Weights of a small GPT-style language model, trained from scratch on English Wikipedia: width 192, 5510 steps.
Each number is 128 + 24 x the weight over its row's rms, rounded and kept within 0 to 255. Layers, rows and columns count from 0. Numbers have three digits each. The size before them is the row's rms in percent of the matrix's.

# layer 4 MLP up, 768x192, rms 0.158, rows 318-424, columns 64-127
103:153157133115162157128129112166063107096139131093115125123125151114115121154136116139130119140112141135134119128115075118137112121133108124162146116138130184129129115107157131139090127093118133
096:120161156108142074199159148155133104091111152145143149151126143150156123149134111118143147120159149133132117123092117132152128136134138140106111102194127154161114096145134130101116140113138135
096:160143101141137158128131121111154162122077128134119127123115106146141140126155118148149098143153108140130097132128149179125093095101151142160107132146124116110143164104158105130099121158140137
103:163126127141174146145139102098099154127129155075106183139144126122110124120150098146139106105093148120151147126143120133153119111139140096130105119080128105159123145154088115138123139170148129
091:138144081114125121135092140162138105086163126148122148128111147150134103157136177095103142100113108095148102135122109134122113127097087147135157134154162125107130115116100152108112154139138103
118:106113154144129125086122128170120108125161102140153107085128117110141181151152168130144115125145156146129124115096127181121154124126114141108126174166141177118121138095161094120116137123132125
097:153137107133161126142083153146103081138110138124159140108116101119101067099089132129112122127145115099098168088152120127135116154115162094190199189127133141121118147129108160108131130119096076
089:122141115141108137157156115106126160150102136104105109131126141124142122141173130126108128142101157138158110121157110153143138093124134151179066139104127086116145120180117132101107098135178115
099:141133114062099118147137125145148132135129124146156119119175132175095142159166151140111157116108145139141174120112093149122134145108071131096094103136102112166127135155135115071132143101109161
105:111151103086117113136102156123110155097110188124118136090147100152168105146128132175140107152137132100130101114150130147119106142132145158108149146133173097133105124132117107118116159161093143
096:140076168138143109128131098119151097115134128086140130121123099124131116154137158153130131101142170116108144155120161147133106178129163140144140117182090104176145120136141148117150089106074124
097:127144099139141147111133147147143143071100148134136149095125133132170139140138111139128167088128142188118146134117131087110163099140151119104178131097140123161104120113176133145099130148083152
090:147162169088105122130138111126141136134065106137144119115155129095129121151137111150119142133116122114109091122175126155117104150154121123154139140114130138131097145113130125092125069130125095
088:165114111108152096143103149141142110137078096135134117142128117141098097102113107143121151109121116133130112096101083102120138141116109143133105139112108112161109099131136146167162111159120159
094:129130160094163116141124126110139172144126131129161145113134114116095139133137179134114143137128104162120138148126146138107119111146111123149161096107115140101106137092097137155133147145154110
107:138119157179157110152115099142160129173099177108148131128119148090108089149131141190153109116116127141140100064144107156121128162119111171114154120094109124131115120086102126136121136128141166
093:103081162145096114131131125152132143127109099152118117134133081125124129107111137109162106127112133153130148118123106077136104089123155070146112101117123161093103137148148133139155108130146152
093:107153172072117127117120111115144128118155097131107166172076123149150130172158116117162077148137136123163138145106107127175152174158150145150119135122097151127144121093102105120136140115144168
100:105146131115136131137110109105122141151092136087116154140126119098161158131111125120093097120140101138102096137123118143137133112124114123128106099099121144111161137113095154174116105174112089
099:144090146106147122139098166182166141118133075083130072120106044145151154110158123147178151132131125113156170158095137100173169104121128163116143102126131135125121091145111097114122128134150099
095:126138174142120173113107180146158105104132114124174120104113128122114135139116145122091100089133162180119129132100113151147094162166134147131101111102132171107119135162154115140149131116159109
094:114093163165155149117167138120064169148104092113156161118109137145112128135117152134148107131117157135143130102118102095137103127123136142096079104136119120120161104138146176104173145132128121
099:120143084124095107141167150155126110170098127140178142128128157178155127145141155098099132147108150107104122151116125145113079127110109139086131139133113112090165129177077114112137104095145105
112:147141114132151165163141083116155126142100085117120134128122173092142126145158129102093106171122130144114157098098141139120089163099132122177105156118085203156132106115127116093090173127123149
115:110100101128114130138127155128097133156147116108159111136130106094165100112123137155136156085074178133170083135114074106149104106111169148130122146108137124116171104136142140111142166097120108
101:117116130093150148125105147119080101135130127129124143106114095133153138122098154114143191106133120124121178112093156129163138121115108136167085132158182117090126127175121158171177153136140126
113:087147117156116109161089108146154150083101123112149164148111168119135111143115109131140102120115115093143089124125113137111129149109145078142174139144130116114136113142113144167163110096119122
108:134204163103113146145129127153157126063113108096137110086156109154144159148139135154129152172149135103133104111128117112151115158128126128171198127167118120141136154094116113133153146133107149
103:083147127124149125092117098116115141170135124131127105095091156140141146143141154104187099187126082119169120083159098127153151115161132145110170141108130139131141118139151112107138146131130105
106:133083101129132120115156119156187165163077130157133136117129171128120114143112115139097105148171149135090129119131152150127118131130117098141167122140116145094121131166119122116119144142114100
112:143132141132152112143151142133162161122141126094134096116167086134133129138108091182115065108097119162084130130113131160152155147117119127107140153130114161130101158104149111074098118130121128
110:130142140123136112117107137140126116127133106142165114127165141099153107127169142153137157134145142069140109130140071137136122121072140125176085109159110147126084089137088103143091195110135069
089:111153116157143117114095125076112155179102124081083127092144166061071095126164110119144146153175119150144127124139119167100140115148137105141140121136096124141142119112143146129085132173119123
095:142141166106121160155135100134153140128144157121192166133107133177155143151106105121109108113109143125122123111087141121148123151142155115134138117115116141153154167137116111102140072101093106
096:126113156148137135139138131108085144160129127116136139146115143155164175109112105104114100097143139113137156129095133089143092111164124109152124151125125092136084110173151164083103150160134115
116:140103144133102057148101115134134128130159091094109140157140101144166167132114104111142137123135119124149132095111121137166155115149106135155117166121087141100131136133128106136161143130152102
098:120131105120144155118095189121139129124121141114123146131161145108185102147118128112111140076166151177151118117107117110124141112111124121096174104099108163091149092147148122135168141140129123
093:105141108151147102097122120094183113152143149099116130110090097103122135123128119093128168121108144161102101111158103133123167151103157154142147137164097112148091092150125124159097139134159158
092:131100096154142150147114160156165181161111130129122159128138097074120117138156118121133134103097134137139125125143122152130136105158126126105112115114155116072141141151140063152141143113105147
104:153134129131124120158129144169132109104109094133194097119177138124086128110103142113109144128140099114146134152124113149104146129108185124128159126120099148146120083138137155127083129125131084
105:117156103175196178141136147117125131119083129136115138132096124106121144140168092142122097129169197169130130104143118149111098143126120116150122146097143106158093165113123130121091135145156099
102:104105114077133145081107102133130136151119138119073137113144108138131141144187130122152150105161134166152131144118130148174137124161124120143123114097120122116116177125126133134080126180110143
099:138074108112164130076092158152171117115116103131082096114132128101144107148149117125144163137132139134128122127145085141090110146120147169158090143152131116110126207132141134171138157101140145
091:134168110150133150132088122133103056086077123142111142164158143096126141112139131062114127097132117117143097117138129113130117109136115102124155144190147119134096135131148111114125087134174131
091:120182122147145079103112139107160118129139153134178140103082131085150120165143130126120132145141137130131124109127082084127121175090133089160130103103089159106114096164084126139124129144108100
102:130118143111102135139138121131085159053124130146136115110135106114133126120144115111104149101101114148131060157133116074167101154150175172118137133152110156120085139103124155177163157107144146
092:148114134061095124141128140121144095097113151107161141146140119164132127123153143148167093140089104159163158148113160164116118122173120165088115149144170128098109114139139085083131137114148112
095:126131148126111119125099126122130100149124113167101099135129135132123114153105121112146106156119132172163092104121118138087148141101157118101143145200125172148096109136157146137157143116149120
108:117106104152153118152122121125152127105130109144132131119136148126143105160100129087142117116084067142125132131152127097083141137137152108118135157135121084148096160161166130127134121152086113
091:134118099137107151124123137119107118112114075132153153150091102142148148118134095154087141126134155155158124113103148082043119170145114102123128128121147126114121128153121119131124140145122143
109:111143139125141147135142099165176142134102106179159110124139108129123116173113168085149084097112144156134095087112133143146124105140115153123132090146112148102132099145145103137125131156101197
091:097125119170072097173155141147111099092089148140172118132090092103125088134143098134177141130158157102121109114139137121109104132141135136170149132136112138137151107131123168135162129161096100
091:153135139116136142130127119132138114136139137077085147124105155101155121131117139181150152104155139147149155148109170103113129113097120166161125130135089169118093134088130117160123098113091132
100:115119113128153108122122126158133130140143106096137138133172159164160121099126128183098145185134096137133088112116157117082119114148154138189152138064110132130186133117174159103127103140150081
095:119182143153111128083154118099148075134135114161098128169112119128150147107131122131122128150133109162135087148123100172112126121120122148095122120149089140143113131194128158141106122137119137
097:121089104120092123159149082141153088089099140147088117118152144101140151152125148185138155126141155147126119125101124118117138137100150150123167133127145109105109091107122151141156168095110100
099:163141148138114103151110134138164109138098149092120129138164118130141141152132077165148112152106129123101141153132076147149181142099097134101095131145135139142123101132059109129094126165122091
098:176129122115147139165120139148121121119133177130127135099106115141185125127133162109074113144156138129121141104109117116126092131175114122105150148155151118119127093104083108121101135155125149
106:133137140156114113167075115091156138173163129111155100109121092090140144128105124130099118126130155145139134123122146115140137160179146149124131126150147159081175134092102077109135123161123145
107:131098104128135135142107107110122117155091162143163127127114189139125128118155100180116105080153141153138178125122073105115078191131125137137099164085100128133159116145134165122128142110101104
110:110124111167110124132104153105146091137137123143158135115120133126129138113124134136148152104102126167127144145161139112134161165141128107104160109099132128158150161144178129123123163155103145
100:120141120118121114148138162107145140112147152141110142114141096129106136109147144137165087104129122123089091201169102099144110127154133156094155136135142122077196081155119140116133113154151168
107:070115125123105137141060112114069123112097127154106133096095148142120096134134158145108120148118135124126136175128130118126115102131172136139170131156111134103168114099125103177109073141181158
100:161123105129139147095163173082161121126123144131113105124136079058128149132132106153130139131103154110129106123162110103131137129132114159160107099136161156069131141142187107179146076177122078
097:110136152171122087099131136142144111120104130151161107176141112100152088180132141134125105209181100113122113137108114113120119130145140127109124121111115138136073132155140105107133135158118137
101:088121101110135105115117091129154090154149109171146145112133130120155126124153142125162127084154119068157121159108155144135125149158118085111120147114131129110107131122116106123105206142129123
112:166129112137166112112159185135110123146103098182108135155117102160102154166152130147150107098101115129149165119133085143135124154129077135126107109129123100149144147126139118148104103135150142
096:142119066116127114100129138097132161144131150149128138115138132158150140132132140136129140133126085118109138176142147137111105173153090138069098089151099159087163151145166154157121147139097125
104:146166159105100139135136120130170109102146074097129118111131154134175113132152107137124177108111100193111119124126152090160064153137142140130109099112112113150124128149093122135126153151148096
095:124171163124131128161133117093185152137091125091142065127119122118139136127121133117137122101131156171087162095135114102130143140110130130157131116143116143185118131121123145127132150148121118
105:101096152118060153173128090136143110102125168141143152109156150147143114162104136103111138127157078090119099178148084153097126156157161143117132112133144137108154118152142117120155119207132149
100:116100099108127139103174103118161108133120163097142081121116095142114169147102130151128071118086127165137126157138094085156104112137135147110149085107171113118155126123134169130075131125150145
094:136098118120188105149151124168127114087141126112136182132088126134144131113129091120120156082131123104169147071115113126109121144141124121136171125144120124146163077148152072097143117100126146
098:119122143121113124121129098088150123132154128120124101144122144162109098147112130128135097122089140151131096111129077136167131127140150144131128151148138168090134120131103157135085110117123153
102:125156147106107136077129124151142125115159110152145094159175146118156118156174152152149118156129139119114096135190144163136136144141138158101132145109126143097135112084118135094153123175102148
085:118118093109150156122121114087088137152161141107180114104127121170133119180097145126156151113150140160159117109149125090154134185100106125133093100125109147156115101085132115130134176106116148
102:118142140091100145132151100129145174110144149153124139132099094122130132149141149115115119166123125150078146146134075137167163129117130118129133140154098153129133136101146166153089127140160116
105:115109115149125117143129087121143102132097098116115126156184128108094113142128094144129131114116151131147148053106153101172106101111105174125131074141156106120124151127146119116159138138077108
095:121103105147158175154191118134129141118131124107142167155116119153145103136137110111130111170158101137109109125106100090128120111154102169103089140140142141125131114176123144173128101108131145
098:134117123087152111102124094143141137125155116103085160127117087156138121177158144113141158145150103092158109129176135134177144112101107141096150132135136106124143096112093107158116132174108090
093:143124083113182197128136152124129075097083153102114121086122117117155138112108103129131137135179130160128166138113084168133114153129156170113140145132170066109114089125095133135102127101138109
097:096178099158152134153100104130120078150132081152156111120125112141178121126166166119135135170105111083141096124141139159183112147114143110161154137140115125152130143159139113128108132095104131
095:149109133150151156113160113142130124093148170134134115134115130097133103154113103150167149141140139104133152121138159158117102117135115124135133094094163122103165132109131121137118129123122163
080:159111118132159116080107098111162122126114148123118139184099135136180145127124174183148211097135100112170153112103149124101102095130141097110107143118136141128159089128139110148150112123101086
102:090148140132149125095099127140130122149058143151113167162146146105149116159180134140046106117172138113137152147125128143130088148138115094128123118133149121103159116118149114114181114143124153
095:120120117123153163088148155134166146095163096119119086107186122164131123130151142141131100114176139120185108127138110129143127121143077113121093119101174165123132157150131126143119138156112183
091:151124136118166175171127116100166133170104146076148168088140147162118123130140166090114167165110151126087114155099151166136155120091120159098115122158151133139110146142124102081158140136133173
100:164141115123144083133183123114109133109129118136119216138160162099129124124149120110147123126158151117155126100119119121100145111163134086125104137125116101125138122157122168116118120166090191
105:114115106130148117120094125113102152145102094141152129155104101139125095114117140137108173168128158136116148115104161137102086134126084106150119128162112138139078167112153111116075148159133088
089:129105128141141160119130151139101159099118146100130159143188099135121118152157158139095113106140077105128136136147136140123143140160127148097121131112104103106147130121135120113124134107137140
105:169098161135118124172127154170118147183108119120140151108149134091168118115138141095132146161128106102138148132109135131149123145156152131126111134108083148176108133089147163126120105143125112
096:128117136093150142142141132163140144122129088106109141154151143155144133179146148203118109135141129136176168173151119099122127160147142106166147123136098105153102119115084077103140155125104133
099:128107137109151155073124134119162128142124106133170145106108170189118114109134141131133107131071135118138085122089130156110135157132143123164118116169115116117122156107106134113153144115157129
100:090114082119143133125141102119175148098130123096107124131105072130119125149133111165127134086124135183146101091144163099138120122151133117130160118108127098140103101097105153153157140111135146
094:121096096165129100130130101126146142136134113084123116086135144151185184140141129119102141110066117157129139110147124143099130108106114115134171123117144140097141100143130092133151131106148084
097:119133183092124142113136124083129156105116110097164074121132154099163165159118103127111145080177093128137127168120139116105121139132073125126126115114159110128147061181142159074130113160129119
103:114160110128113113115091126149118110118106114124139079142103165123127158166119101142149114117108143138115122119111141094140174121146159107122150082098141162130122152064074102148160134130078130
113:080113138103104148113139106119118133105154167154130105118190119066169120114155127177117103111155173115175080127137134113128154139146149103085147172119092104111088104141134152107123137114122098
114:162106141118153117165144114091103145104126114108131144164126154111112122146136120126080152157114158136174120110090111137129128091119169103095121183123123138122144116152145168098109124149134110
097:148094107111121152142176157093142146115120123113125147146087108115096096147107114094088115093088180154125112144125107113122124159164142120117078110133141138113183154116127194132100159100114101
117:090141144115140129103126122138146158204119101109105182140142134152098156080122162123118126120101108133136088129105121151134173130098163062100095156105147124122120147173113138128140130183089128
103:099152147140163159113167143103154111135175120136100114148125132113104172177130114119117167135153108133108086112148131132115114079129093119144131118102141139140145109125093120088142122115105142
090:111166127158159113145139135154111146133105087127142147141100143092122137144123185112117144114155145114102172173112114163096101148140132124138125127123158162138116127095106121148130189152109167
098:141090155113080112146130131157112103155149150095154104118162102154143161132169162118159098125137136133102114126133078138127194139129130135101150118132134141157077104150110141124099143109110146
101:127134130148093174079112175126126100074120108115122143125125153127147157164159097072151101131133112091099114153152131132160121145137134107116160155085140105086094171136162150137129117145134106
096:128101113154108154111135126100133149077109094128122169108182122113171160125145146098122108128083125100118124124129110161103165116163111150131115116145157130093143104176079120120159108154163162
099:153150133117110102118115111070081125144099177106130096163077103099151136147100104151113134132133146121112129141082131128126094127129120104110119135156156157105103140135142135141126128119137166
# layer 4 MLP down (transposed), 768x192, rms 0.0766, rows 318-424, columns 64-127
101:103123186141102103133107114082134159160154146130098131134139068168140147133136128072085148139133097137116149117128197117137099155123121143138151140164112106101126156103144159117143128118164161
089:142152145139106125104121124117121118106143094103057137182128159113137141155158152149138126142135131133142131115106144175151109100124140160104111148126114047137146099144141103124161093112167142
097:135148080127129139116119142132161142104077106157118137156108104171143129121125110126174173152141115136135111136123109132111105104122162123172087120109156075114136116118107114144124158122169113
117:138131111129105137170126091116098140138134167098120114101115170123098146097100109122154175093152107144142179142109120136094143132122125108135108142109155108138104128144175124069147095106143119
086:096141169159102147154175131124146142117121124073144090132144140084157095126201115118138134139133122170140137154157119133123129129132149129155124156116113109148131108112103128123167131155126061
114:110091108132141170172165161155152140098145138113139133129130165186160097122128138129111083166132115111101111147145174116145129122161137090115135144101150137095096125128105170109077129149170118
095:105103133127099106186140159141104125120165126104111132103110147084100140098095133137148089128140111132091116123138140098108141113147098148121102119127130137115128095111127141121155151148112189
096:119115129167161070133132158132144107159131156105155124070106100102117104116121116111184138103167076143111134179160150091123121129132135137102139145128144091167116174054129129128124108139097148
097:102140116121115117153162125101116110160132117136068118104130131109133098109124093076123146139166104133084116097168090102116112134162130115133106147164098132129138140134168112078135127046131137
104:139122096154136126127091129127135069124138108148106109164120126139123151121139124149113126124139128146168157144156124115142136078114076114103132114135117133126134154141137121101116147121145132
087:108107098120138108104144146117098116105116108112131099136144127132151134077091131118152132079159113140151112132158154097151161103100077146116114121133159164157143112132144100220110167162131119
099:123157156100160117130135086138101142107169154156127143114121130113108127129142113125138120116128130155131086196117143123138157121098145109130080138145128165162117102147159123093081089135107122
088:065124077145134121123114127155187170120142148152087108149105125117115120143118175096163148113124143145162129085114103127159113114139112138124145126127122144165168149111142102125167121138138111
086:145141152105101119121141103091123151099158113127099145127098135119091123126117133103126140095148152109129114115189100161114153110121096130139141150132111117114132150120142089143116076120106085
089:109119100102098116098126140165154083139130137142120164127143162157151129152128081132152130106143163115151125131114163150134162119101167107133072141170144121182129150132140118107145121105096163
104:128076192147098119132131117117120127110121180113188102084158167123125129156091126147120153152108119113138117129133127122115113123079161155076130134144118080136136129132123128137128149152153122
096:147130163109109148094161133133104120109132114121112122120114145152083109095147110156129101127117108105194077144165159118120136095159109116150143120113130113134093100106116156106111073120165133
107:159096103157101142164138167156107118100089159171136090115166129100117157142093152139122153114098111123088137117146104129110119102114143119121165128150125134120105128151164150111124100158109076
103:123143134119161125092121107176100110097106162142105111165155156135106109101144113116122116147154126139106144108093132120080085137154132135149147090136115135121101107117112118121158146085133115
095:152146124130120161143121118117118113116096146119160151124131123119140112151150115093150129105107164130096122108177103129107138115117145087134103157102152153172131129149133061124110098115080135
086:100087092128105085124141107149071180187106116123144120155156151117129105163134132102145152102105136143128116161111136154126128184122121132146137152147130111177153144128140159112115092088107133
099:154134111121112159122160122113128164081162089134132180183125169113143125088141123137138063149139165155113127116147157069125124121127125147116146099133131122122144131119145144089114138141141144
097:144141116151094139134114107094135093125136116134148111101173091120113134072154106163135166133108103147129093114117144117132160134144159084134118104117111132105119122100152148138127113110136115
109:115161133120131124119138140090111128105130124112162095127140145124144145096138159127141146141138127139117106127131120123126104139091097153125134187157166132094065144104121152135134115150162133
111:120153113106126134093105137135139130114135134144145151112109108117149155117121158156118105107140120141095111151111145112161120094140113101110136103190130192111138113129136132091110136115107120
104:128123116110137107134142148142110128155091101137149087104138168147107190121158146155115124150124115148117162143138152084081138138132145132088152102113132126169151114134150111099100136133104135
109:103096130142187107090106137161131110154111118127107084139159140148133101135128144148156134091142175131169143124157163124121165124144081070112133107080133116134136141101156146131101113144088098
102:117159128117083118164139159137186113165156153115109113077096078130150131086152146109093109127117157128146092129110130110133128131096129123152118144170110098088140185126160133128140149110103150
100:115180140109136128077166069098093146149179109164122147151087130119098156137134090135123106113134118140137157119153164093124128116147148127138133138107070128147123146115110118132147182154087088
106:155155076140113118135130137144166167130108113111093167113099114151119127105106060109136133139095133094122106117133100148138099150134148123125072155159140118118156138175098083113122149085116146
107:089129149111123173151130087077095120171152150165086128152135136079120151118172146102102166132102142091164145118152136129104159158143130129118177126151095112119116124119134111167103112119162133
107:118112173156168142147094113130072158124143092148142129082127121136165105147126129140126077124149169159117101124095135161119125099137148104132149117122125159127113058118138120122100137103165084
086:077162108141163150067091112143156106143077118134168134171158117147170125137125110126152092116123119074140080107130107096165129126144123167100112122158092162121129117113139166146093131145121113
094:108125135120153139147136169112118105135106123124071151125181133161092104129114127150189147124188086111104148120114154119111131093117126146113125146090120127097098079113124139138141151154127149
106:125183092081155102177173131124118090158092166155108148084111126145120097093105119120147137124133107114116130142114128143085141165110156109101132124143131115111159191112130115123150115111146134
114:113141118109159146146122143137142139124161129136112166175146112152148110131158150114117102116107115122159146113115147111133138116089143123117122136145120116155117119169142135108139128095141131
099:104150105083108109152117129127105129105112131121104108121104119173150127129154116154150119149142138136078150107092143134107094149135137149139148103165087132137123134152176110143157117098116115
088:086137107137146119119162105046099133115118111164122155148095157131112154118083126107135174133115176128128097085164116135096111150130120144164162124147120125148124111134149127116133122150114130
094:139151124087117094091100085132175080124115104161146148132130135146100150113102143122115091153156112054117134119120146143136116147081155150120130131132111166134116118116145113116128111120152136
100:124115142155145108137092084130123148144136102094105145110092115121124108115124089146164133129132183113079124102142132121170092121171083129117086116148142096112146161152153150180124158140120147
120:128100136104099136125148091105089129145125146155125117088158119131130167146111119131106156107104106116115108169128122145153151162124115103089146089141098160106136122112159165098147108113107140
105:145148130095102090139138100141155095110108150134139108119109144117148101142158115147165129145122123116143117131154097129133146130098084157095067132160069192116125113131138131118148171107082135
102:134118137154147130134125071152108117112112114157116141090117154112135129079133092126138121143125120111133145127160118162113175143122150141153098088161118111145130107123132089142165125139129156
093:152139143144165059131178128133110139156157075116141131126119110141118100144175129175180113127089120144078109137092140142141126088128152112152067137121109125123145112131123144123105080114139123
089:160144139168121134139111117108125123123117152150161099072139148095115125100103152116142135129152119131077153084124104100144136139132129109106128156120139117182137144101088079111166105108155129
105:092128150142128159089093141162152114156155128161126120139122141124150135109151120152137118084171096165131081137102133133124128080115103106132153151133076124095122088133139153147131153104123100
092:140158193107109150116127113123118104121108093122126133173101124118104154151169132134138105147146134108143125100112129115121138140148136113144142127109130131104116151126131136130188160133100067
094:145140135128111089119163175157112137089096133099106125089120110134113091128140145126128128107134152157124142136145142084146160125136139122099111117178186116160125130135115106120079113162096107
117:116098146142167110106125126145123070130126113128121123161111125140073148178108136130136123116158128136120113139159146111113174124110146088127094132110107099129141101142196133112161135135110109
092:090122165116132131103124129135163116155141144147098099123125111117108088126182166159127130111134124100113150114134130151109145112120130126108132139158101161151131133141142132098127109151115155
110:112112116087111102131133131126133122174163104124124124150114129113169148158149116089111103067150110166125093114162146105114109088129151121119132126108096133137109156173157117097088114108130139
091:156101151133143111172146108134144116095126142145145119157104145157130067145105115128106158149133149086114124128090161128151133153144141172143130123129156121159122142146116106196168106133115088
089:085093075107140132144100126120181137122131160186139114145146090161114074108137133129079125087087136119146108102149098162127116133119114125139106076115165090118125102145118131087149155128133143
099:132117146152150114132136107131137143123137147142128188115122119162121106114097086145058146103164138182181090162154169120116109110124051118115132113118115131146147117166162128126088124148180137
099:162125186163157154096095131129119096115082121120112129076144129116109101104177122159121141133136140155135154133128136155108136142104083110149144119074108123148155080108124102133188128133108168
095:087126139138110110072133155117159124160095111124166125120150160126139146125131135107086082149155111142151143142147153134133114096136122134094105145170138138108179158155152145155122096115137149
109:132142064087144112181150143155118125099174139140107111107108143141098140093123115142102125151105137148164081154108158081137136123122144119120104120152143077113100143145188133121121103125107109
093:156145115142111106152148099122121160116174134136090152097073165115108142111106078095144084134141168073099136113112148122126154148114144079127149137120107099150118111122145083090126121132133131
101:107124115160097127098126123117122127115169143099091108094127185105102128101160104129088126144122118131140095133111147108126111126116123116123079138153148142137112150106114153127115157085147143
107:127125169141146143145103105116109120093152114155188117122139150139113157135146169121126136125122113125120128106167135190120150117150093098110143137138134147145112149087119142110122174122144186
105:110090089099110098127111170151148135117152082103147140110119113107102105140118108102133099162145121115138132129150164098086157141126114143120164141121085140101107124136124134135107144116124143
101:135082166151133137146115102102112133123129158153136129121116148096130128156092148147161110157138100124131145086127158150087129127091123117174112142088153136133130113090066126158121116117130122
098:155150095124121136154127136159135166179121113105123107123149112127135134146122108126133140103109125093134137127134103155142127120106120099120105105087185148143128117121168118122152161110132083
097:101136098116168128072163109125121124126114145136127143093130113153117123110114148144091092150135135103102111148153142154137152128096107114115130060115117184099146113095159126108153133105141118
099:089127118139160107127120109141148141136164155116146150143157122151080146132120141116173141109102097116162138155139113157115169128091117100127132142140161134154121077114135095114125100145161110
102:142171142115092129139126139162120152113158103142108139113145162121133109169130119117111092112174123101104100159091107141103129130147123100122147131140121142137122129110171111150137124155156135
109:123103081171127138174145120111133134125144126139155124160124132124163181153128091137122143146135124114130141141119155133116107133116124112152096119100145146123130128113110161100161152170135120
100:115105116124120138118107129147070074156135115135158144105106142125171116126108136114142118127124105155145108148111137092144133102086112128147140100130148157151094122153144101160134096118138119
103:107149137117074134142118108136174115097141061129132115094124130125100127108131137082095138126116144187134166135147096119137109141126123161164135113120130157101142124124106138123094155151127143
095:096134161129132117136107107129149118141161129164131142118136133147144134118161135121126169122101101175146114120120119146133120093161105139139117172189134083125132139156114120126111072125155077
106:150139176110091118124152113110112142126181152117111095156126143118107104114095122111149123141116125117122162112140156140133123094125131128146134170093117161115139112096135116115139161148143141
097:128149152152156193095100139136086123153083090156146139171164175139131101159140094128138153128149113146149110109131188134145138115163091144139101138138114112116104137134133161134142150126156115
104:124110102112165102123128115129168129116130124162142153148145133169146106100140072153124171117128090138105142129135114123134149156156092113118109124114137113215130162149113104152115134091123145
106:129116132150163130117165154136097185103126128159106149101132133109101158139120132138124108134119134100102130149094141128133121122118140093143131108091123105184144120095118141118145129123140134
098:138103125123157117132149093148099120158129142148119138120125126130120121116099117144116151097084122122133131131111092079108150158137109146145162136162147177123120169146127111105057111083163118
090:121142161095093160132128149171104164124122126124140137148114110133139097110183125153113166122136129114093097183136139121149139114148151122097107118120087099161155134081107107095099115110114131
094:115081112106158129118085132082129133175106128140119084142141139138125166177097119155152132098146165156144123134114132135106122146127148122102120132107138136113117118103129113129165110086114157
103:118133120105131144161164116142119078126129134094148124124165141076095154105124100102125130136109125147096131115134135158109129161158122146138077118114152132134136126125143105136128115130117090
093:148115119136158141154117081136103137101161137124104084129114100088063103147119134135132127083122132123121148134150138105138168122124110154133118121115133132129148197115159100178129138110158115
103:118122102119137111130170159109159077150073149101109102139125124095112121079156124135115137140127130118077153149126151145114120131142166147127155152158140142152137154129143115147125105104116133
090:138125171144128131156106120124071118108142113139125183089146151099158131102132190103123112135169134127132139133120120133125136156162127114136118149106139128149125166136101173097131142124150111
094:166133140130130126156141161099135146089129111154063148149132135122130168148101054161094096125135158098113134101156112128113128165160131102111148149105106104148127116114115128095128159150117140
098:148167110125150118122095122150149147108151140150134062109136163142149151127123162158099114109121127166140105155188115149130124092162123126112150110110104146097126120157159130119119085159151150
080:144162109125151131173140162115140134102142141140137122137161130150110105152133143157096140150155146131114115113138081100100167103116124202121141113123166121087109099132112135103120118135147145
097:170110105107148152158140129180132154149151106161135137159106131118121119118122144099182054090120115119131129136133142138124133106139121146095138113095149156129128105117120117113101131133114148
098:154122153190126118134147145119071082138129125149138120141133135169115144140148140121116151136161108125126149156154145095104148131148138082130140161118108131151122123094144120157134089150119119
089:132105134116160164145155123136087125069140097166151092125157159129097112100103156174169155146120161157127130124133116120110136153128100074138134145114133120133123148137129116143135072184162114
092:117137116149161159157141146111137107138102144126105067144120083140158142157121132159133175105145104172104115118116109163134108121112116143172112141092140135104105123069080145136191126127119093
100:081148125119131154132139133133153169114147107145120096095100151147179125118138123111146143147111095167141102101162125079122139101106091129139152088126114130097130126137064140139152157165120107
090:119163108094139096120136118141154133155131106178175142102117124092160121131121110126198161104143108135124146144112138121115143086115113109125113121133117136127185165138124111153107145148098120
101:125120137146165100153164154155156103167155142095155100169166161100113123104153139138125129157104111141118174114158137087104163120117140107116118141124117131110135126158129130121124131149114144
097:120143158165114088146115132113072150088144132172145128127132143135116116090141143099101133149149153128113143147125100103143119101104115143176146152135142133086142090111159151149199098111145149
098:155134133150111102172139141172131130123090066091111113132104157068120115140128070123153151101140128130139094128109138098129136118166107121149138115146138124151115147108122128117076163107143151
099:103106139137142111126130119142173128124128183146159173118132118157095142140153100138119135099092144139141105159142060130097128177114105110081117162152077157154117094108085129122133110098099118
094:146160137091178139099100133114125133133085175127113143170113109117076092089134154097130122147159112148136126158120122128171092147125139162134116179178134112120144154132095175139084120155150114
101:165140162133147135102110107086148119111160112154133064112126147107143157114099143103077111115140112127125134103150137111140141149155122110111131124151117145140129069140151136175164111135103150
100:137114152116141156151142144120127158143158131103131151131150101141109120148162123090108108131111128141103106118105144156148107115116151149154152161128084095122107138161122147133110103089188124
109:158133114133166163133106143119125154118157130149128096108125128142185116144130125142114117117154088109121093119130176131137156082114161081154150094129131139138097136085135126113116187140187092
108:094134133118119138119133139187133127140133088146117126118124133146147131134138153153159113133167105133123115181167136085138169132146085142090122100103114120137121128101121139165128158129137168
090:099168143151125136157070114150161122096160110135117124118134133140135119084133135108102153146123134149126132104092135165147089116127150155102166105116112167142155146089191111112145173093135115
137:100120135121151087107150110127124146171138145119100177164120130103120148106125122092146144139148129119096108115131099163143190138076132095103147125106103154176170128162135124098125160149090103
100:109172136131152157126083121091076149113133108147130127132116148126104113139097106158124144115088120131099105154157130103122153102126102136147137111110142155134102151163135143127150102152136115
094:148115106098171108136145131126153127155158154181160134137149114112124126148124105101127134125090165156129122144126122133165129155131154149154139102097123107096117110109126125127149084101118130
091:101109125156149128108125119105079117098138118099111102151122120140158156115128130146115124117113126129092174105121135119115088141135109165140141129154104100129143146122089099117200121112111156
099:137095116145165066136121085107128126127096165142124076142124119129117077102128144111150170128147135132151095137114138119102150106148095161122152132136167142149134084151108120163131153108135141
091:111119135127137081142089108117135115112127110138113114124114102173121144132119129098125133139127127148136152128163139114129143088096150156129150127126110155158125054103136126125155168111109111
096:119109116158130137125146138123139159093135126151132150093153164121127139103145139134123152154102143138111088082157133175141161109126131124118122133110133105141152119143109128127086115107100121